Each number is 500 + 25 x the weight over its row's rms, rounded and kept within 0 to 999. Layers, rows and columns count from 0. Numbers have three digits each. The size before them is the row's rms in percent of the matrix's.

# up: layer 5 MLP up, 1024x384, rms 0.12, rows 124-145, columns 0-95
# down: layer 5 MLP down (transposed), 1024x384, rms 0.11, rows 124-144, columns 0-95
# gate: layer 5 MLP gate, 1024x384, rms 0.117, rows 125-145, columns 0-95
up124 101:483496514494468494496499495525497568530486464513559508460494474494450523476501489503519480491480519547515509464463445528476489540475507493517500458438479520493517482478471531504478560423485501444506505475469471492494509527508492508527481485497498507509490491516534477509528510538490520465
down124 103:544506492484511478485479536505524538471467443524471485533528525499510474517503484540492478504531491474501476501503466493489499492445491463510467474453544498449484483476459481505568517515476548512473469506458505493509513509474509497495480473479505465510538506510522462476519485527513482498
gate125 098:522488490515514484522489493508489523484524524496478482513513496508503479557518491472484482441465489496473494520506508491520539480471457524502523511565494543438502504480461466498500501477490476488458523491523476479534509527507465504525485510525472493548481465509514491470457470517469462470
up125 100:504462496545507474491512507521502500536524504497485482485509560459495519535467490454505486501500556530500496534501484457484557485512486498496482516498474490500507489454536497475462452474499481505486458512504470474534512472492499536500440457495464522495448496490507461482484466521499488476
down125 096:520486537521516506472485492446522476490524503515502489514550470474484549524540520500483493524530484484530512530472501476500513495503580499520528515518514522541512493540452497519463529497501488509507481530522490470474469517510504501494531472481530500463505477517500477502538521519481498495
gate126 109:495492484533530516535501514505523563508497466528519467500520469504495527514506492471535479439529508498505506494562504495475481489517475498451462482468499552456532474479521506495470531479509495490488513506505445489475529472526548453515490501473507535518472521528520510554502517499514510502
up126 117:496477502531490477446494470515517495506524510526531551427462512499433492496530506508463506531546498522500523465442510533472492508462490465506496468487469532492465456515481473483517522521477506485454492537514500472532543471451485487508469513504519489489520502513500556490499472499478522487
down126 096:540471510482441475511515529507503502517487472490466521470542506474502482473468476492496496483524485552484487480533532483473473478494512469506514508475549476536488509495498508472521480480499516507525453465510485545482495492513517491506480485507505517535530508521521528475473520533555491520
gate127 107:463518507465528491469478482449495535476503525474495470501495493502534512527509473538497486489444469523516483500525529484525510487461516529510474490453521517473488478469502516517514505511469528461510508501548535508477515514524500509530508507523522519488556513550545445480489497490545519527
up127 102:508537483521489474489491446499514480446533474446483480459483478517508464562536501520519481493495526564539501527491491517463529483492520474513483541512521521486517486525507490492509520517497449509539483529514491480498494488516513468534538501526508518497503501496471509492510505559528510494
down127 097:505503527531499544475516517499497490515528484522479476482510506494543560490481508457530516464461472493466515481500444509506485513509453493534462475485470508508481492525477493528483496510509467466476495467477460482499475536493491479498469461542522473500490513486525451470487500523505496504
gate128 111:526489494513512531485480463543539494527522507483531515484506491486474511456510534490505442529519458542532483472501471476489487518504505501465513513496537503500568525526545507520464483467494534501505495519502487491489525535453523474490507536450474496500539495491491501502517473488473489518
up128 105:481543488481525510456499516506470491507544465495489525490495474534545470517538479488512508520477490478527564530499489493498495500508512507538502489522496516530486525477468442482517508509476514478526482453555478468480498502503530473507487468514460498516482482497516496495489472557503500504
down128 104:518463459482467451508497470443472510489501515512444508503537490575482483533506536515432489480566555506500494465500539504482502513493543520498465529502484521509472507425507528518498495508457449510483512512452493500483482494524490539484511488490516501476467498485510513503481516521492472538
gate129 131:458484466479515501519484501486534466480524520511495547542510442494494469501511468522509461469459457525515472498528471462455496530486465496483514497543529484524504534533499531504466512513507509506505511519473494488515505519482511530492521485485506527518516518463488469519500495521505502489
up129 149:505478479501486510514482522511497500519513476501493461488501529467475527502490463506463500484469502534471497499437510515473480476533507527524481481467494557471445484495501533506496476481483456506491499421521503459468519486540508494522481491502499501458486474485513481490512546526496490504
down129 110:459495493466522476471515497489524486484501490483532496527573500508559524511497464500539493510478500454507506466480559491521505477534516505487537501473514530482476503538491521528522526529535531475544473428484503515486506467525498464504461496449485466455519474543537490490457501481511459524
gate130 104:519509494483462547519475510481526482462470521520460500472503536474486500444490464534502485491478495499494491506495490462475467475504523523495507520519517507486549509520540516511495514512447481510516479481474484469524462587457501520510543450487489495517494491527519553476546436494502484499
up130 108:452483528491513552484514538492473473512505513484457522487515533514444461483553465514495539528502514458479538496499500469486465502497509516481458480497474477503518499508507487467488495509476476444494511505462500487504500486466476488494501474488472467473523442494504510484532518512526476472
down130 113:504489511525489486532495465509470538491499496501509492454505537528497489472516495510522559504500465460559524482505517520499495505493491539520500464519552509482529519502491438517478495526477570499525499505498500511527459505492474512500492456487424471524523472525547510459530446502528493468
gate131 101:466483505496499503490530511542515495515506490483489471493491493461494476520517515534577494483506528513536482487491466478502494497502523493519480509469515491512466493482495527510510531531459515496504503457468477464472504519507489493487465470520502532512534450491496539517511523452538453476
up131 102:502456514497472505494564482525501487467488519483486480542546478515502512494487479531460483526484566498514549449493468490513611501543517526496476546501431510490490441435511543539524512477514516521531485525507508506462514494506515482495543543483524510507462483478501479500517523530498501510
down131 094:509512501498545490520468513469483504507473531514505552521514492498529521502507490497491501537520485469493494508482490461522477551456517503459557494490511484523516529540457547482439439513494520506504539510529483497493503466419518477496519536483530528524507523465482541498513497479496489510
gate132 111:479503479537505492508482515504527544517509520553523537483523461496480476454471503518549439501496472472468500485548456501495507505530477515498513525514494460504498515481539544539477545510499474528495507503495527536481504455488477532503464495534494510517516481535495509557470456453482516528
up132 115:530509504511517498560511525478513504478514516487518485542491496539479479544523439481456566482485508489517490532452526495540521493503510543468527496466460483503486504513522441490487504513498474469506497478504505507493518498515536499515508502470508503510461528488486538453480513561466507452
down132 104:511446541486495528531500493500477472508472468443510450501513512536505487521477473499481512514523524537503546479478497500509509522451522490488485451452506499494534473538485442469518482502483457462513500504495497503497538526489483461475508480495501476479498453469518489531538526516498501435
gate133 092:511556409521499524519521474497463514532453522509528561530516563476468497529480473507528491504503474518508492472444494482507532520518502489489500521535491506468476558513525507468458490518519477474502513522505541491504479518489468488494497477520485475482504509497484505495483453491529501507
up133 096:501477499480493487506469454531526495520513561514485505472533485496484495522477479530491443507476496520501491486544507494525522450522475474458506493488453491521486511484464495529526525490477512506517526510478510528448571516548513489491500479484463546553463483487513490442522517472490496494
down133 101:494489497528534514498477485487493480485492475483515513497474477514562473504496465457501490483483542485448505520558507494487484494473513471480500500509519478497501459586548495522536510513511459493490482482537475501520489492477508510511492472541497452474512454456524522494513538489499503484
gate134 101:533507523504528494530475501500501499475494526511482563541501489496561520464523450455542500495485504495479482519440496503564468499455491505505497480465495556505465502502514535494473500488479514508501487482469498509527497486535517492539515498488470505462537476533517510475453483463530452500
up134 099:537508518492462469533531567497476508479498515502490506510499495510517485488505454495479509484542465537482463523479491515541488499529513503475475544490509543490487546523504509496436511516475484473513494507508500493519492487518539536511497530500498524468538462510492461444463488458511474479
down134 107:472528475514505474486512506462479524551542485469533503444471503453485474527462507530454600503489490530517494481491526466512578509491466521479477469505491472444525510483496505497501457490507511480494524478428523539492481462447471499474473501500500524528466538482481484518518492515517528476
gate135 104:481498515468474488464500502499468515501428485487493455481486494499508538498498496509475507475492499518462491496501507501466512517511494506483520471487510455535501496498507483574495503504488543466528503523497506496502494493537467488489519533501507505463481480465520466494523471504521532489
up135 112:529513453516501494507490503499483507504463495549453501479501481530496477491458497482500563521495521474525479487507556492468499524467512504524541453499450539535518522495522493472514501501509504503475521521495459499493533490506461505531472477528493516529472505503525482529534525499456488481
down135 106:563489503491474525532480501482489544465523522532482490504482501521509523489500518477509521452471511507487513474496500513581494543487513521497554502499495515497473468536506495495554501489531482503490547496507453521499492497485503499525485496497471521537509503493450458531500537479448458490
gate136 104:494502555516504485473500541496526478452551495494555536518489517475497504471467492529453471532484458486562507494488499519496506476507516513489509531501494476536576511524502499484458507504487540473501512543502495502506479496469492477547526485500513497530472553507473519489488505457500537486
up136 103:485505509496483506530500546502510477501464517483509466522508487523445529488510496483469483535516497504578520487490478517523485488505493469488505508538501542458519532508509502454492495519505484506465496494496508469512498518491483502502503430459481526466517507480495497529506499497467489471
down136 099:523509557501479527469516494525539518486518506501476509469491508502502474456495524514479549544520491503499511472494477537483521520526492499462501482478505508524467519494517495512497525484539494470518499500531544522508536496512500516504514474514497513501484506526489559513481516517499532497
gate137 098:499520510496508557450538475504499490500506500496516495450510483517509529520489487504489503534481477481506521474510516513504477530528475503493508512471485473507524501526483477511515476477490455499502514497504492491501507520518488468501472549483464468522469455537526500478530525500496513496
up137 094:523539490526491487493506460522539472478572532462510511476471514578492525504523514485503510548472495498492524466533517484458490455464467486467490465506510461528518546510528501490502505515482503463529505479559465448458529502512499507488511544460509460524488522531510490479537528518501476479
down137 102:489506456516488502485428499482492486519469538452499566509465513496521537502520488497501527506500504555502472539488509536525459496521566531469471484518498485531502506472553472529506480512490501540555519531492490446478543518538488537508526500541457521493485539519500513504459481437518494511
gate138 096:468526476546464490478500488516533537446490531526525507521470483487522480512521502531508517503535453500543482528486511486500501543515472477513476503474519487522540531514538459565482529487527465479470477491466507444546500503497491481521464484478493534488551555528488487485461506546525480479
up138 103:510522516531485497502478497505516443497505501508507484516528547507502519464513483488518483500501528472466526512480430504511519512504523477532460529502490547546496469481483547442507539494533498529554491544510486490508498473506511533521491465457499494504465469512488461489494479482471527477
down138 097:486499485469517525529501491480494487534514480505444515500535521500515466502526517482496514524495486489510503473541545522464466516490527520508486536494534496468523558471531489539498476493465470499452497534470493486541478489488492541465494478524484522493495474482513505538526499500527496528
gate139 097:466510484486524513463494529510483522553540503503459531478514550559514485517485461481525503509485476471509502436517517495472509477527559571492489512486510463493509505490498508529461512487490514494467492510488472532483515504537493497521519490490434507538493510448509486541519451532508471503
up139 095:471523485463480499500491486527493492567525516511501501469481476510481472519448509504506485475497472522508519475499488532486532476490533479509484475516513488508530485527492471464471513494479457496458485457495529487499485472512495502472516513531452558482545522520547486545487479528528443494
down139 102:493529500497523482478507549492499487560489510486480498489476518443519477537498515494512522532494466502513505527512519497486508491506518547527513535503517510505505517503487518531483497482467472498495462496534505496515513487493553512503481516480473451498493480432484480465444494531483495517
gate140 101:521498518474482489502504466483487521453503531477535506495478521498508510493533538496491471520504508494455490523488504511489494529526482488465510480550509514507464464506488517529483483494480505448502486481546494485528503552494493482499513483488516465468509524500527518496430507503450481553
up140 099:527490521472490541541512513458491506496439494478516536488519492499487499503501499504489493464486498481503518490511522502459508553497501512486502479500517488508508449524475469494510476532491532473532519456501514506502493501520493522483499523485474518423520511487517505512474537472445504511
down140 102:526506498493495491527503498504492494510508493483500521515455502508518493503476527517525512520504515492521510474470451516513470516514495477498504483499500526484479517468500453503512490511451557515542500456480523497523439506544508512499534473512482495487515479455510503505527491500522452540
gate141 094:495473517447532508533480494469494510475501542505500476518472499521500500509480522484466502501486509514473549475498461500482520549451506522509470555488544523504519484481493497472507524514513495516506499518502511475484558513474560475449506549511525488525522539489518509469461492532495495472
up141 092:521521476490487499517531528531495490475493492494506507499469523493523501504503492477534496546501446518555494502488495550496470522475491493465548501485552458504474514547487517492516489509484443502521470496464512512499462502507539477476463526488473501503504497474487520485531515451498517513
down141 088:449533468494507504505474529508516525484479467531450538528459487479502520475519467482500475509462507542475530548516501487483537500521486499528438507514495487499504470512513462484508555514517535498479467520496463510471531501498525498478544523542507520560563542473486467458498530533520481475
gate142 101:525451488499484441521554503505556458446531491518477481526490518483495479495487548523480506467495480524536505466490527514495473494493509505495501507517482488495496524517496551469489541520507474494504495462506489490473518467528507502528500484485494490512535478475478519526534517428494471530
up142 110:482528493453488510542451465499514503546494480503520502504532458515476470476520475510493444489516494529523524493507499501506468502512495478521453508510517524478508491467485488538499495461512503526476540526530492466483515527485507521506502450449520459511499499473541507504494506506511510480
down142 110:513517514504495510474528528524521514522528532517495518486548486495496492540484488507493509542529497487522498506539499513520532479513521521538520524525474480527512490519541497526534521483508512507556489499515477507481502476526466467468521490499504487511545510500515474522491509515515488497
gate143 088:505473463476471494459494487537494503473509486492529478474496524527521458553523507506491505514488457494502482491499515522505501454497475510506522493470465483507498482492530526526512517480510473489500521493476477465496512522486475501526509533492531472517499504511463531497509513473519471442
up143 086:487514497510488497540509497497517491522516501518477468538506443530503500471510433532491495501485506504509521489478488485472489525480506535500455559530483510503548537477511532457506474511543523498484482501473503509550545518484544488478502447523526487494513509484527473478495436512493546501
down143 104:499474541465442484549466521511486486481542498492498525444490507537489496494572513526561505500488491485563450477516503523526474497474478520499514511509490500485525503517435525504490516496530512516493509449525528523495550489522471492505520479522527506447482518487528485502501516505510494527
gate144 102:492489479483528535497478512534441486502449490467513502503520492501463523480478423495480501538481460554469488465539495499484518494488487471571502433485499494462455483493493492510513503492507495465529541518482528503465506511504484485496477478532566479489498482492541498523496523566485466487
up144 103:493568522520502509479549518495464498516503491499494451515498484504510478491476494510505505469493490520501530531489461515521515445522487528501475495480507470537499528527518515486507513522497517483494505527540550519521506476488468517506509523504488530508493538496479470460544526521523501532
down144 103:558492517501537451485520497466470468514478509481519500510501495498502457483530500543492504535481473461487503482516515456479550520498531493526521497517513494496521555540484478518503497502488505465451511492489505438511489491442462476519425479508523490502491500463507501528449472490532520534
gate145 105:473478474484494544481483500470489469508495522520553555511524502512526500516500490523518479545496511482472512498488532496531473475497533505443502461498500467520514507505546479494530524527545549488507504535465512502537544507525465487476520491526554519512488479515517504519479486538485517529
up145 101:516491507500476502466487512554514497513520442505496501501492506496479536527524494544512497481501533497472488487497502464497502530475510533503508495540500485528509497517498523442509489511521441511496461493486504536503489508468481516390484457464527490484521475481457483492489477490442518469